config.toml
head_dim = 32
intermediate_size = 1024
vocab_size = 1564
norm = "layernorm"
norm_place = "pre"
positions = "learned"
qk_norm = false
tie_word_embeddings = true
parallel_block = false
init_std_o = 0.0
learning_rate = 0.00182
decay_fraction = 1.0
batch_tokens = 65536
max_seq_len = 1024
doc_mask = false
Each number is 50 + 15 x the weight over the matrix's rms, rounded and kept within 0 to 99. Layers, rows and columns count from 0.

# layer 7 MLP up, 1024x256, rms 0.0545, rows 323-431, columns 128-191
60 47 63 70 39 45 32 57 56 62 46 51 46 39 32 41 54 37 43 69 58 25 43 43 35 45 56 46 28 49 47 55 57 25 51 36 53 45 46 59 51 61 51 24 54 65 37 52 46 75 62 61 53 48 55 22 56 37 39 31 82 73 59 49
70 49 48 76 47 70 51 30 32 82 24 67 71 40 61 46 66 55 35 50 59 34 65 60 72 34 68 61 53 49 52 60 75 70 30 53 20 35 65 25 69 53 41 86 36 58 28 66 65 70 58 69 48 39 60 60 62 47 60 41 54 44 48 23
62 62 53 56 50 69 40 39 48 50 36 70 47 35 54 48 57 35 63 54 57 53 45 44 66 64 24 28 55 30 62 42 75 41 34 47 48 35 53 63 55 73 40 47 37 46 30 77 72 63 83 51 45 55 54 35 25 32 28 66 29 52 43 68
50 41 29 31 56 55 55 22 50 75 58 54 81 51 73 40 59 69 42 32 49 42 39 59 41 68 45 43 59 58 72 51 33 56 56 55 31 65 64 18 77 66 41 48 35 55 25 65 45 37 48 22 59 58 40 37 40 27 52 67 42 85 64 64
45 52 58 59 50 54 34 45 17 37 34 60 39 48 47 53 66 48 45 51 33 29 39 37 65 67 85 56 55 29 52 46 41 41 56 60 67 66 55 64 44 60 30 41 32 43 65 64 42 65 48 49 44 43 93 44 41 57 48 25 40 72 50 35
45 47 50 62 60 82 53 56 55 24 52 74 60 33 55 47 59 51 57 44 39 41 22 70 59 53 39 47 64 53 46 66 25 53 51 65 62 49 39 49 44 46 37 59 70 39 66 51 49 36 46 44 50 34 39 57 26 54 22 41 36 53 43 61
37 21 53 17 41 43 40 32 37 26 39 47 41 55 49 77 74 63 51 50 69 63 27 21 62 35 43 52 51 47 46 61 45 63 38 33 53 78 59 29 57 35 34 19 64 67 36 50 58 50 57 63 58 31 66 45 42 66 38 43 67 63 52 17
38 47 69 49 61 50 24 56 90 51 40 65 62 33 39 38 46 68 58 65 43 60 35 52 37 56 75 47 54 59 48 58 36 63 36 99 60 56 40 48 60 41 73 30 21 45 52 22 46 63 70 59 38 55 35 43 66 45 34 59 85 60 73 45
38 41 62 15 59 67 55 55 36 59 60 51 45 26 16 50 58 32 31 41 46 09 47 25 44 65 67 31 54 52 23 42 57 73 29 28 33 69 41 35 41 77 64 46 38 17 38 59 38 44 45 49 45 73 59 67 26 19 50 50 51 66 46 45
34 37 61 49 57 54 35 41 48 64 64 33 43 46 66 55 30 43 13 59 59 88 73 71 60 30 78 41 26 62 67 29 59 76 54 41 41 62 55 36 80 34 45 30 59 52 41 27 55 42 78 52 72 49 45 22 50 67 55 46 71 36 71 59
60 56 56 55 62 61 52 28 45 65 58 65 52 59 45 50 53 55 56 47 67 30 45 46 44 69 45 95 70 62 45 61 49 55 45 47 49 60 40 42 26 60 48 57 83 40 50 59 52 47 51 57 42 61 53 44 55 70 34 65 40 67 41 28
52 68 39 50 57 49 25 53 61 68 59 48 38 78 72 31 62 82 57 37 64 50 53 32 63 82 56 41 78 52 85 66 10 41 57 31 55 20 36 32 29 71 52 53 57 59 30 70 48 46 70 34 27 43 44 63 34 03 39 55 52 74 32 59
49 28 71 33 69 33 50 64 35 38 32 70 71 67 17 72 59 47 39 52 58 41 48 46 58 61 49 46 52 35 81 54 53 44 35 53 56 85 52 70 56 34 59 27 71 59 54 62 52 70 17 52 57 56 49 56 63 66 49 43 57 60 91 45
40 57 71 50 51 58 73 64 49 33 80 32 55 54 48 23 68 59 28 65 68 47 34 55 39 57 28 56 57 59 56 32 41 31 47 42 55 36 59 58 46 53 47 73 60 43 64 36 31 57 50 46 72 40 63 44 35 47 58 36 58 40 44 30
54 54 61 62 16 30 60 60 62 31 45 70 37 51 50 60 52 76 20 41 57 52 56 62 59 36 32 31 48 70 29 36 47 35 35 41 50 62 62 71 56 32 44 61 38 51 41 59 57 27 70 46 17 47 42 35 41 55 75 61 37 48 22 66
54 36 45 44 47 55 56 66 35 56 71 63 52 40 48 54 34 65 55 51 62 60 29 65 20 65 64 45 86 61 43 87 59 56 43 45 60 29 45 25 32 53 32 32 65 33 45 34 79 71 49 44 63 37 57 57 53 52 33 56 63 11 58 48
65 07 32 48 54 54 61 44 54 47 57 42 47 49 21 42 51 53 56 44 63 52 43 54 36 58 30 78 45 58 46 49 45 50 84 73 24 20 28 37 63 52 29 47 42 64 70 41 46 55 70 76 37 24 41 68 63 09 52 66 37 56 74 47
64 53 25 63 59 57 63 63 51 40 45 63 65 60 47 65 51 47 75 81 23 41 50 61 56 67 50 51 22 49 61 34 44 44 42 55 42 40 57 41 62 16 69 59 47 16 23 71 52 30 52 53 52 48 43 60 52 58 52 64 43 41 39 07
57 55 68 21 58 58 46 72 36 69 38 70 23 72 66 31 52 59 40 72 49 58 44 65 30 56 25 38 41 74 55 45 52 50 51 49 52 45 29 57 52 50 47 42 62 52 30 48 50 58 41 44 58 45 49 47 47 25 21 50 49 27 53 73
38 53 45 41 31 67 49 44 63 53 36 40 41 46 37 40 56 48 39 58 68 50 32 41 67 51 63 51 74 34 39 69 59 68 42 61 43 46 34 57 47 79 43 46 60 32 49 56 58 52 28 39 35 59 64 42 58 51 68 52 53 38 58 42
46 73 72 42 53 69 63 10 42 54 46 28 56 48 40 39 61 73 49 70 43 70 67 72 43 64 40 49 46 64 55 35 60 63 66 62 56 39 49 30 57 24 77 48 67 39 38 44 59 43 32 74 42 06 70 33 48 57 49 15 73 51 77 43
52 52 24 31 43 78 44 29 80 47 27 66 33 51 30 38 63 39 25 53 55 36 59 57 49 71 54 69 69 53 44 30 55 49 44 64 30 29 73 60 45 87 59 56 29 37 55 48 70 15 55 44 53 54 36 65 49 32 45 46 75 19 35 52
54 58 00 38 35 45 44 61 43 73 36 51 74 53 54 48 25 52 60 67 35 70 63 34 76 68 41 78 50 78 51 70 38 55 41 31 58 48 40 41 34 24 52 26 67 43 72 42 50 47 36 35 39 58 60 40 44 76 48 61 68 61 35 59
52 53 47 59 38 83 52 55 20 74 49 36 31 50 33 57 43 49 49 54 68 45 61 78 61 78 46 44 70 38 46 24 42 61 77 53 47 53 69 54 47 68 55 56 57 51 31 58 45 48 48 94 41 25 56 19 47 51 51 45 51 72 50 57
35 63 29 65 64 51 82 56 36 48 61 63 57 51 61 56 52 36 67 39 37 68 71 78 44 52 65 22 63 67 58 68 55 48 60 43 21 99 65 34 58 66 42 56 75 73 77 37 53 50 26 34 42 42 55 45 41 46 69 75 70 54 47 64
39 50 23 59 47 58 31 44 56 65 46 45 54 56 59 39 47 58 56 62 53 62 77 36 59 59 48 69 23 54 35 71 83 48 64 36 35 45 52 45 35 41 39 33 54 23 32 51 47 56 53 80 32 42 27 45 65 56 33 62 60 61 35 37
18 52 78 26 45 65 72 73 44 58 47 43 49 63 43 61 69 53 47 43 42 36 36 45 55 57 60 29 48 43 62 48 71 62 50 56 51 33 74 76 44 55 36 63 46 45 44 42 56 28 64 44 44 44 52 44 39 65 43 37 57 35 32 54
50 43 59 35 58 64 54 44 64 47 67 41 50 48 51 55 57 62 60 69 64 37 10 70 56 77 73 48 55 41 54 13 59 44 31 57 30 53 71 37 49 73 72 51 58 72 59 66 54 73 43 48 31 58 64 22 37 58 80 74 49 10 38 45
73 38 46 36 43 43 53 56 43 41 54 66 40 35 62 40 32 41 50 61 43 50 61 57 49 46 18 67 46 69 75 70 73 58 63 45 50 63 41 55 44 81 55 52 82 61 61 44 50 63 57 70 54 32 39 55 38 41 51 56 50 50 41 45
48 67 37 55 41 09 38 51 53 48 63 46 48 46 26 45 72 51 50 54 40 55 52 39 34 66 52 46 40 50 38 57 60 79 37 39 63 26 38 42 32 39 48 56 65 25 44 37 43 50 38 38 69 19 43 60 47 50 37 52 31 54 59 35
59 59 21 76 37 49 43 57 61 59 38 58 50 65 50 46 54 64 45 58 47 58 59 41 34 49 77 53 63 90 48 65 39 51 64 22 41 46 29 42 56 51 43 63 63 55 45 64 48 46 40 44 69 24 48 63 45 63 60 63 22 62 31 34
78 22 40 47 42 80 51 42 64 69 60 57 58 44 56 58 31 66 59 50 43 59 50 43 38 54 51 17 48 49 52 28 42 28 30 67 74 24 40 28 31 45 38 78 73 65 48 47 65 39 44 47 45 69 61 15 37 44 29 55 49 60 63 17
40 26 60 39 40 63 30 69 72 30 51 30 46 33 42 65 47 54 48 66 45 79 47 45 51 48 30 51 53 39 22 49 28 64 48 64 33 55 55 43 29 69 45 26 43 52 82 42 46 52 47 41 74 45 64 54 61 56 37 45 39 76 57 44
70 61 46 42 81 56 46 72 54 53 45 54 43 46 40 69 61 30 37 33 80 34 19 61 69 51 25 79 43 72 48 46 45 54 55 68 48 53 75 39 33 57 37 77 42 43 30 53 47 33 52 64 29 47 45 50 32 36 41 39 20 45 55 25
50 56 54 34 53 66 77 57 45 75 64 73 57 55 53 49 49 28 46 71 45 29 45 45 56 41 31 44 55 50 63 54 47 54 52 51 27 35 62 38 56 26 45 74 45 60 33 50 48 35 56 42 51 35 43 63 68 48 41 33 44 40 56 42
40 53 55 54 43 38 52 48 43 53 57 59 49 66 56 12 84 61 37 66 61 61 37 60 38 59 41 54 20 39 54 48 31 79 68 31 36 47 57 71 30 53 34 52 43 54 53 49 48 52 42 79 41 24 17 36 44 54 62 68 83 37 63 67
47 54 62 56 24 57 54 47 69 54 71 55 34 40 65 62 44 78 38 24 63 32 56 71 56 51 55 39 43 22 53 59 65 39 47 78 42 78 57 49 30 72 49 68 35 35 24 59 63 25 61 50 51 58 50 52 42 38 41 39 50 47 52 30
41 53 46 57 68 44 37 60 64 57 32 58 40 37 19 58 44 45 34 60 53 72 45 67 00 65 57 25 80 57 24 42 56 49 50 53 79 37 42 48 37 35 71 50 54 33 55 65 66 24 91 66 51 31 41 56 52 65 28 43 35 35 57 45
66 38 84 66 39 45 55 36 57 46 35 51 57 61 48 53 36 70 63 52 64 40 26 46 34 61 45 49 74 62 31 76 65 49 47 40 66 30 66 59 62 38 70 51 71 46 49 65 65 52 54 48 45 55 57 34 24 34 23 75 65 56 49 50
55 46 25 45 37 59 37 38 45 40 71 45 48 74 53 76 30 66 23 68 52 54 32 30 52 44 48 60 53 62 50 38 52 23 35 56 46 84 44 42 51 27 54 49 12 70 31 76 37 24 27 32 21 39 47 43 37 51 54 66 76 59 50 43
40 44 41 33 43 46 45 33 47 51 59 31 65 54 29 47 16 80 45 50 71 65 34 67 44 64 80 68 33 52 54 63 55 62 40 47 48 84 68 51 58 63 50 36 74 65 33 41 63 41 43 53 79 42 33 42 58 53 50 49 59 49 39 57
60 43 62 38 46 59 71 63 66 65 51 38 45 37 46 31 53 61 57 53 72 49 30 41 41 32 49 50 70 13 32 57 43 53 36 21 38 33 45 64 38 67 43 67 59 36 60 46 57 75 52 71 31 33 35 54 68 39 43 57 57 40 57 71
16 39 52 39 32 46 78 66 61 49 45 62 36 69 48 47 56 43 68 43 53 33 41 27 44 77 46 33 36 42 14 35 37 46 68 54 56 46 58 43 80 31 65 47 46 55 30 58 42 39 24 78 48 64 63 54 52 78 30 66 63 43 50 49
42 49 56 29 53 29 55 35 56 60 54 27 46 63 33 42 47 45 41 63 56 19 48 68 48 75 20 55 64 48 19 45 53 56 44 53 57 67 27 44 44 41 34 43 48 65 25 39 26 57 22 62 38 41 61 49 31 68 46 44 32 37 77 58
63 63 99 61 58 24 26 49 42 60 49 48 52 44 21 52 47 31 82 50 40 35 47 42 49 49 67 36 47 47 69 71 48 36 77 63 52 44 67 42 52 58 55 37 22 39 48 57 40 50 40 62 63 29 16 39 45 92 65 65 40 58 35 29
52 52 39 56 43 73 68 21 47 80 71 42 28 58 49 42 49 37 38 56 53 28 61 41 31 52 46 40 45 31 43 54 56 84 53 38 34 65 50 43 25 56 42 38 51 49 38 66 28 57 81 39 64 51 48 65 61 38 48 42 45 48 35 52
42 65 54 47 37 76 36 51 61 44 56 50 78 49 56 49 50 46 75 61 45 60 57 35 45 40 71 43 61 76 37 38 50 50 48 44 56 31 34 44 14 47 22 47 56 59 51 48 34 44 60 24 52 70 38 46 32 41 58 24 60 57 50 65
37 67 41 52 43 59 55 55 59 66 46 58 53 31 33 34 33 41 55 22 35 46 75 54 43 63 73 70 30 55 19 35 42 56 58 69 40 50 35 49 41 20 45 81 23 56 24 58 33 62 61 55 59 43 80 63 73 39 61 68 60 51 79 69
61 47 63 61 58 70 81 28 62 40 53 55 41 78 36 58 66 33 58 62 77 69 49 58 39 63 63 50 69 44 68 47 42 53 48 70 31 58 77 44 46 57 13 66 47 48 69 52 44 48 66 64 52 58 62 34 36 46 60 26 36 47 67 46
46 54 52 37 46 41 48 15 50 43 50 85 70 60 41 46 47 65 51 39 64 37 43 46 42 53 56 37 40 49 65 38 57 39 32 57 30 39 56 36 58 47 52 50 59 54 45 45 64 53 67 46 40 46 59 44 32 58 37 38 55 61 22 34
57 61 55 26 32 52 33 35 59 49 48 60 57 45 55 40 67 37 27 58 78 63 61 50 71 58 61 49 30 39 51 48 45 47 61 30 71 39 54 26 44 51 73 48 53 52 69 28 29 61 62 67 30 29 57 39 48 54 45 49 64 18 34 31
56 38 23 61 58 25 42 71 43 30 46 40 65 75 54 69 59 52 68 27 35 53 10 34 61 69 57 68 36 47 45 57 57 56 46 27 33 63 66 50 59 33 32 48 57 43 34 42 75 50 63 54 44 67 41 32 28 37 67 18 43 65 60 33
59 50 38 53 52 65 18 74 58 68 27 36 54 70 44 51 55 15 40 57 61 45 75 61 42 46 48 73 31 70 36 73 44 72 52 71 42 39 35 36 63 41 66 49 51 54 37 34 57 29 44 33 72 47 36 46 59 31 41 66 64 46 31 74
81 46 71 52 55 20 64 38 70 52 48 37 64 57 51 70 38 52 45 36 68 70 43 61 21 42 67 57 32 41 48 49 50 51 63 52 41 46 54 33 40 32 62 47 28 40 51 57 41 82 14 41 29 67 52 31 52 33 60 41 50 78 52 60
40 36 54 39 63 47 26 44 52 64 40 65 42 62 43 32 54 52 51 26 67 55 33 43 45 61 42 36 15 55 60 65 31 43 56 63 21 27 45 26 48 62 29 39 40 27 64 36 44 46 20 53 59 41 40 59 46 77 25 42 54 58 61 64
54 52 59 41 47 45 76 51 36 64 48 55 56 38 42 56 58 55 47 61 53 74 32 21 64 62 25 36 75 40 31 47 56 44 45 21 59 57 29 27 54 39 33 49 58 57 49 81 31 70 48 41 65 51 53 60 93 75 64 42 46 56 64 61
81 45 54 31 58 49 48 63 64 85 61 58 44 41 58 55 46 31 17 49 46 34 45 50 51 50 59 33 58 42 59 48 45 74 49 61 51 48 64 67 52 16 40 38 50 62 64 58 31 57 88 41 43 18 78 69 65 41 44 64 29 62 69 49
60 42 55 50 51 57 10 20 71 66 58 37 45 43 55 64 62 42 64 73 41 51 56 44 57 50 42 64 58 14 54 42 72 35 46 41 37 34 16 81 44 41 51 55 54 56 79 22 83 50 44 70 47 37 47 67 61 45 33 61 26 58 76 48
35 37 49 51 53 49 29 54 71 74 35 58 70 51 40 04 67 72 86 48 49 25 49 13 42 67 73 79 61 78 37 65 46 52 56 49 52 40 30 51 30 54 76 50 46 57 20 63 51 34 66 49 88 39 55 55 38 56 46 57 49 54 46 57
30 52 40 59 43 29 38 62 90 59 52 49 39 38 59 26 45 65 35 63 61 34 51 34 53 49 61 38 70 50 52 22 64 50 51 68 37 67 67 47 37 24 51 39 69 50 47 28 37 26 47 78 29 64 60 54 53 46 78 43 35 66 57 20
61 71 41 55 70 47 67 52 50 63 81 47 67 49 22 54 29 59 15 47 60 43 43 48 53 55 63 62 60 26 55 37 55 48 58 40 39 47 50 57 25 36 36 43 47 54 27 48 57 28 36 30 51 41 49 60 24 38 55 81 40 43 39 43
76 44 31 61 66 50 17 63 07 39 71 42 48 48 35 68 20 47 51 42 57 55 32 48 41 68 61 61 60 63 21 75 75 66 65 34 31 27 57 65 54 68 69 48 65 58 36 54 50 74 52 65 51 61 42 64 86 41 37 51 30 63 29 50
40 60 13 58 39 71 57 45 26 38 51 60 57 79 59 64 47 71 58 45 38 36 65 34 42 58 53 50 51 66 72 32 90 58 50 47 61 42 75 75 31 58 63 55 58 51 37 32 63 54 58 28 45 60 57 55 31 44 38 74 69 33 20 58
45 46 34 37 26 42 44 60 47 57 92 51 35 58 43 32 32 31 71 26 29 73 44 35 30 54 40 42 87 56 49 50 40 67 53 24 50 18 63 28 53 39 60 43 05 52 17 46 49 53 71 53 62 58 62 49 67 75 50 67 65 68 69 27
47 67 52 44 24 49 57 51 47 49 59 72 64 84 70 88 35 22 61 67 48 48 39 79 37 54 68 47 55 38 48 35 32 35 38 60 63 47 67 50 53 15 66 73 48 35 57 28 34 45 34 39 63 53 37 49 50 40 51 61 46 62 81 34
47 32 32 60 22 57 43 55 41 44 46 83 48 54 26 51 23 60 35 33 25 35 48 40 58 29 62 43 62 43 58 51 32 59 48 94 51 38 66 19 35 43 50 40 41 55 53 23 59 61 50 45 71 65 42 41 34 65 43 50 40 48 29 79
33 32 59 43 96 52 47 40 63 66 66 60 77 51 39 50 55 53 48 50 43 38 21 26 50 70 64 56 58 67 36 54 43 62 62 43 35 50 39 45 65 46 69 71 51 28 51 49 63 64 23 43 73 45 58 43 57 41 53 85 45 42 53 41
47 41 57 24 64 42 55 34 60 61 59 29 81 31 63 69 39 51 38 62 55 52 42 41 45 60 33 40 54 48 63 47 74 80 30 43 38 32 60 46 40 51 51 63 59 48 64 53 28 49 48 58 61 50 61 51 46 44 32 77 28 31 51 40
57 43 52 16 45 48 47 50 30 56 44 67 45 65 49 52 55 38 61 33 86 50 40 27 55 25 58 29 59 36 59 37 54 41 28 53 54 52 53 47 53 41 33 48 51 52 61 62 74 47 45 10 69 72 59 23 24 50 23 65 67 57 13 53
68 69 55 58 29 48 38 35 48 33 52 87 54 47 59 46 40 47 56 29 55 41 27 74 36 71 41 31 55 27 48 59 56 16 28 62 34 49 58 41 48 29 59 47 65 60 80 33 48 60 31 50 52 89 37 53 62 18 42 29 33 41 64 55
65 71 59 10 52 66 45 11 69 44 35 68 62 53 58 44 47 69 73 51 62 92 58 39 47 79 44 39 40 61 26 30 59 53 47 70 33 33 42 52 61 60 18 57 52 38 60 51 40 71 78 43 36 47 49 44 49 77 68 39 76 52 43 49
54 51 46 31 46 45 47 80 89 49 32 62 52 63 65 30 44 61 41 89 37 74 43 63 28 55 30 69 33 34 17 61 83 48 50 44 10 23 36 44 42 29 74 64 26 37 37 50 63 26 19 28 58 46 49 66 23 77 43 43 36 65 51 63
44 57 48 32 53 44 57 44 46 67 34 98 50 41 38 44 38 39 59 56 51 51 34 42 44 55 71 37 30 49 56 47 82 53 69 72 76 49 87 49 46 51 48 59 45 73 53 23 41 31 55 58 48 52 52 77 38 48 27 61 56 52 50 52
61 44 33 33 76 51 58 53 61 45 58 56 47 48 66 58 24 79 57 53 36 30 37 34 44 64 60 62 53 71 55 31 51 51 47 55 54 63 51 26 25 55 44 48 45 33 56 52 54 22 42 48 28 65 31 55 42 50 37 55 60 49 39 47
45 60 44 50 44 64 49 67 45 69 47 59 50 61 39 58 42 59 49 39 40 54 48 39 42 50 39 55 49 63 52 28 53 26 54 57 22 41 29 40 43 42 44 60 44 78 74 46 41 04 41 17 40 66 34 75 56 56 40 27 44 43 37 79
60 37 36 52 41 31 43 54 72 54 35 66 66 29 38 44 46 36 59 44 55 85 53 50 82 46 56 45 53 58 17 56 63 54 46 36 39 31 43 64 46 62 28 31 44 70 47 45 52 42 46 32 35 38 38 32 49 46 68 49 43 62 47 33
89 72 13 52 31 56 17 57 48 40 55 56 60 31 76 28 45 47 55 42 34 45 60 64 39 63 77 36 30 54 33 42 32 38 49 49 39 56 30 47 37 28 45 32 60 40 37 46 51 69 65 72 76 38 53 23 58 81 60 30 74 56 35 53
46 34 48 46 80 56 58 67 54 61 27 52 44 53 57 94 50 38 50 63 61 49 48 44 43 25 38 55 49 43 67 51 74 45 65 22 46 40 41 38 51 25 59 46 54 51 21 51 38 56 71 76 46 66 53 47 30 73 26 62 47 59 56 87
52 69 48 37 74 37 58 31 45 69 75 58 72 49 63 35 38 47 49 37 71 29 51 63 38 69 88 45 51 48 50 65 30 66 43 35 26 16 36 28 25 38 50 78 38 48 61 51 31 35 53 54 46 63 39 22 62 87 41 46 52 25 73 80
14 50 40 49 22 56 50 52 72 59 67 59 49 71 31 44 59 40 71 66 70 42 17 35 61 38 31 30 38 59 33 51 48 68 58 46 61 66 76 61 54 48 56 50 19 40 43 52 56 50 32 55 43 60 60 36 43 57 41 75 30 50 71 48
67 31 50 67 41 44 69 52 56 66 57 49 59 45 68 72 59 62 59 58 49 68 40 50 71 52 48 56 41 54 51 68 32 46 82 55 09 49 72 40 34 46 52 47 46 29 38 65 45 62 30 38 51 61 58 61 73 29 67 64 50 25 39 37
56 46 50 25 65 67 40 43 58 58 48 30 55 48 81 51 36 75 76 26 42 59 47 26 46 60 49 65 66 51 35 49 59 47 49 47 58 69 41 44 64 39 26 59 44 50 29 50 63 57 56 18 46 50 46 42 48 71 37 61 77 63 34 60
46 46 59 44 37 45 76 55 44 61 54 81 41 30 13 71 49 59 46 47 60 49 27 58 53 63 51 79 63 70 43 42 44 58 41 59 63 38 49 68 38 48 24 35 37 40 34 51 45 39 37 29 49 65 14 29 38 33 43 41 44 62 41 50
56 50 61 47 47 36 46 60 96 10 44 52 41 41 37 66 46 47 66 72 57 44 43 49 30 53 29 29 77 51 65 84 83 47 45 35 41 48 29 51 39 44 27 67 48 66 75 75 38 72 46 20 45 87 12 69 31 84 37 49 84 57 78 54
44 34 35 54 55 44 61 45 39 54 68 46 35 60 48 21 20 58 55 63 66 39 54 59 50 43 52 52 48 58 92 52 40 43 35 23 75 64 59 48 50 65 64 62 44 47 57 51 47 58 59 24 31 28 24 63 41 41 12 56 55 49 63 62
54 55 41 43 43 69 61 69 63 67 48 51 59 31 58 40 57 22 47 25 46 41 28 19 04 51 58 58 70 60 07 53 99 54 54 63 35 29 47 66 71 58 62 64 67 39 28 69 50 32 62 66 40 86 38 51 32 47 46 51 53 52 63 46
39 47 77 54 40 69 62 44 36 61 27 75 33 48 72 41 51 58 67 48 28 17 46 27 56 73 38 51 34 72 38 71 51 55 67 49 49 54 50 87 47 34 38 55 70 43 73 22 46 47 31 60 35 61 59 38 47 61 66 74 43 76 35 31
60 52 29 76 75 27 34 67 15 52 70 60 48 62 65 39 31 33 44 71 60 47 37 44 35 45 58 67 79 47 33 56 50 53 53 34 48 52 63 55 55 59 27 55 67 52 49 72 61 50 48 19 83 63 59 31 28 33 39 58 50 46 48 50
48 35 57 43 65 47 36 28 64 58 29 52 28 22 40 48 43 58 77 39 26 58 23 52 56 56 30 76 56 57 35 77 73 55 72 51 53 59 25 51 58 74 67 49 33 12 52 75 52 51 42 59 27 48 59 65 40 70 47 67 54 31 38 41
51 51 28 57 28 54 33 48 41 44 61 52 56 70 58 64 57 73 63 41 30 36 35 60 52 56 62 73 64 56 69 26 32 51 57 50 48 75 43 70 40 45 30 31 80 56 65 33 48 65 12 40 54 40 52 60 41 39 45 40 44 26 70 63
50 56 47 48 34 40 35 46 56 43 81 43 60 91 67 40 57 71 50 69 74 54 48 29 86 60 57 59 49 58 39 52 16 48 78 40 54 61 41 55 44 47 53 62 39 39 55 32 41 88 32 39 59 71 61 71 39 36 45 49 32 69 65 56
36 49 41 59 26 46 26 40 69 38 66 54 23 44 40 18 57 61 24 38 28 50 45 35 37 73 74 42 41 45 35 41 53 67 55 77 48 59 40 41 37 63 32 62 53 16 88 64 33 66 74 50 67 08 44 55 50 59 66 52 63 67 40 29
53 49 09 57 27 66 36 73 57 51 40 60 90 48 73 61 29 30 74 43 37 41 46 31 69 58 45 34 53 64 56 33 48 20 57 52 65 56 49 23 72 74 23 41 49 55 74 75 31 46 67 30 31 75 56 79 39 65 56 23 32 59 43 46
25 53 32 42 50 59 29 45 54 64 50 41 35 58 48 37 39 55 62 48 62 49 52 26 43 50 62 48 71 57 57 55 61 63 49 53 42 61 56 33 53 53 64 40 77 65 50 39 41 51 29 47 33 61 44 71 41 46 42 33 08 43 49 42
20 71 88 54 62 66 43 68 39 60 78 51 49 58 82 22 40 42 62 46 48 60 15 55 43 37 39 38 49 61 62 18 67 69 25 61 46 40 56 51 58 53 81 69 51 36 54 47 65 53 46 38 48 62 58 60 63 66 26 66 51 45 46 56
23 69 87 63 62 30 76 39 53 22 92 63 40 58 60 45 61 59 27 34 64 67 59 66 08 50 36 21 66 50 16 28 54 44 39 38 55 31 52 35 35 31 31 57 53 53 62 48 24 47 47 53 69 41 23 39 58 26 33 48 36 34 54 51
54 66 61 56 42 41 32 41 59 49 30 67 51 57 41 55 51 61 47 43 24 65 27 61 53 45 62 65 37 71 56 17 37 75 55 56 49 63 50 38 61 29 40 50 54 18 35 50 55 42 55 53 11 49 56 58 55 37 64 52 54 43 52 25
74 64 51 42 55 53 59 64 45 58 27 55 34 25 50 33 74 14 55 40 58 65 56 65 74 54 59 53 37 41 48 72 44 77 40 61 50 38 61 52 64 43 47 51 73 55 29 47 64 34 58 62 51 49 38 46 71 68 37 60 63 59 49 38
48 56 46 35 51 57 59 28 55 46 61 68 48 65 57 56 49 62 85 42 24 34 56 32 46 63 56 70 34 88 44 56 37 80 45 49 59 65 65 34 54 79 52 49 57 69 54 19 70 28 60 60 25 35 37 46 59 67 27 34 50 47 23 49
41 48 47 43 39 61 33 40 80 89 60 51 39 35 72 48 55 66 13 45 55 40 48 47 59 62 70 53 66 42 48 57 27 60 52 67 52 51 55 33 81 12 47 56 40 67 46 71 57 55 35 59 63 52 71 49 61 73 56 68 58 46 36 48
32 64 34 46 66 45 58 59 57 58 38 58 55 61 52 55 53 56 41 38 31 39 49 44 44 78 40 61 77 47 42 59 78 71 48 28 46 43 52 41 50 65 57 67 66 28 35 62 37 45 40 27 57 73 77 50 41 52 27 63 46 56 50 43
57 48 26 54 69 31 54 44 76 52 70 51 68 57 75 35 60 34 37 31 39 44 56 71 40 36 59 72 62 55 38 30 29 67 33 62 42 54 58 21 55 75 61 50 49 38 73 64 43 57 49 95 59 37 73 51 27 65 24 63 61 40 51 66
36 59 32 35 32 49 33 68 48 25 72 49 56 47 38 42 26 46 59 65 62 53 73 33 07 61 63 65 35 35 53 45 57 41 18 69 39 69 65 45 58 29 63 39 54 73 50 52 35 60 55 31 37 21 41 77 50 41 76 77 46 52 47 59
40 55 55 29 52 32 38 39 72 57 22 40 45 62 59 46 68 47 71 83 53 68 54 51 50 63 43 48 62 57 79 35 39 78 54 61 45 66 33 41 21 73 31 25 83 55 47 44 31 54 55 30 54 42 27 57 24 73 36 66 53 29 67 67
50 46 42 49 57 63 54 65 68 63 42 48 53 53 65 44 38 32 42 47 56 66 52 46 54 40 43 30 40 57 50 33 39 77 39 61 57 67 30 66 58 43 30 33 32 56 65 32 35 44 40 37 50 28 57 38 60 40 58 69 50 61 38 58
36 64 46 54 37 44 69 48 88 63 51 54 53 50 43 50 74 54 49 43 38 47 38 52 66 64 43 69 49 62 56 66 66 56 49 53 50 51 74 62 33 57 55 37 47 17 53 33 76 52 45 69 60 44 40 39 43 91 80 64 80 41 54 32
43 59 49 45 39 32 26 61 42 22 49 22 52 30 47 50 52 43 52 37 43 72 54 44 67 32 48 26 36 50 41 51 65 52 52 35 30 55 40 64 57 50 53 63 35 47 54 61 46 44 63 58 56 49 79 47 55 42 48 26 55 57 36 64
35 56 49 41 62 31 59 88 53 74 56 31 73 54 39 64 87 25 52 38 36 45 67 33 30 48 53 54 63 73 09 40 34 44 48 43 45 65 42 20 72 42 77 33 74 49 50 83 52 54 20 52 27 72 65 37 48 46 47 40 82 64 68 66
27 63 45 47 46 44 48 70 35 66 80 33 47 68 44 45 63 56 62 28 47 53 42 50 42 51 51 43 43 34 67 68 43 50 37 59 59 65 50 79 40 29 32 36 42 54 39 37 34 39 14 43 35 48 37 54 63 61 41 68 49 63 57 42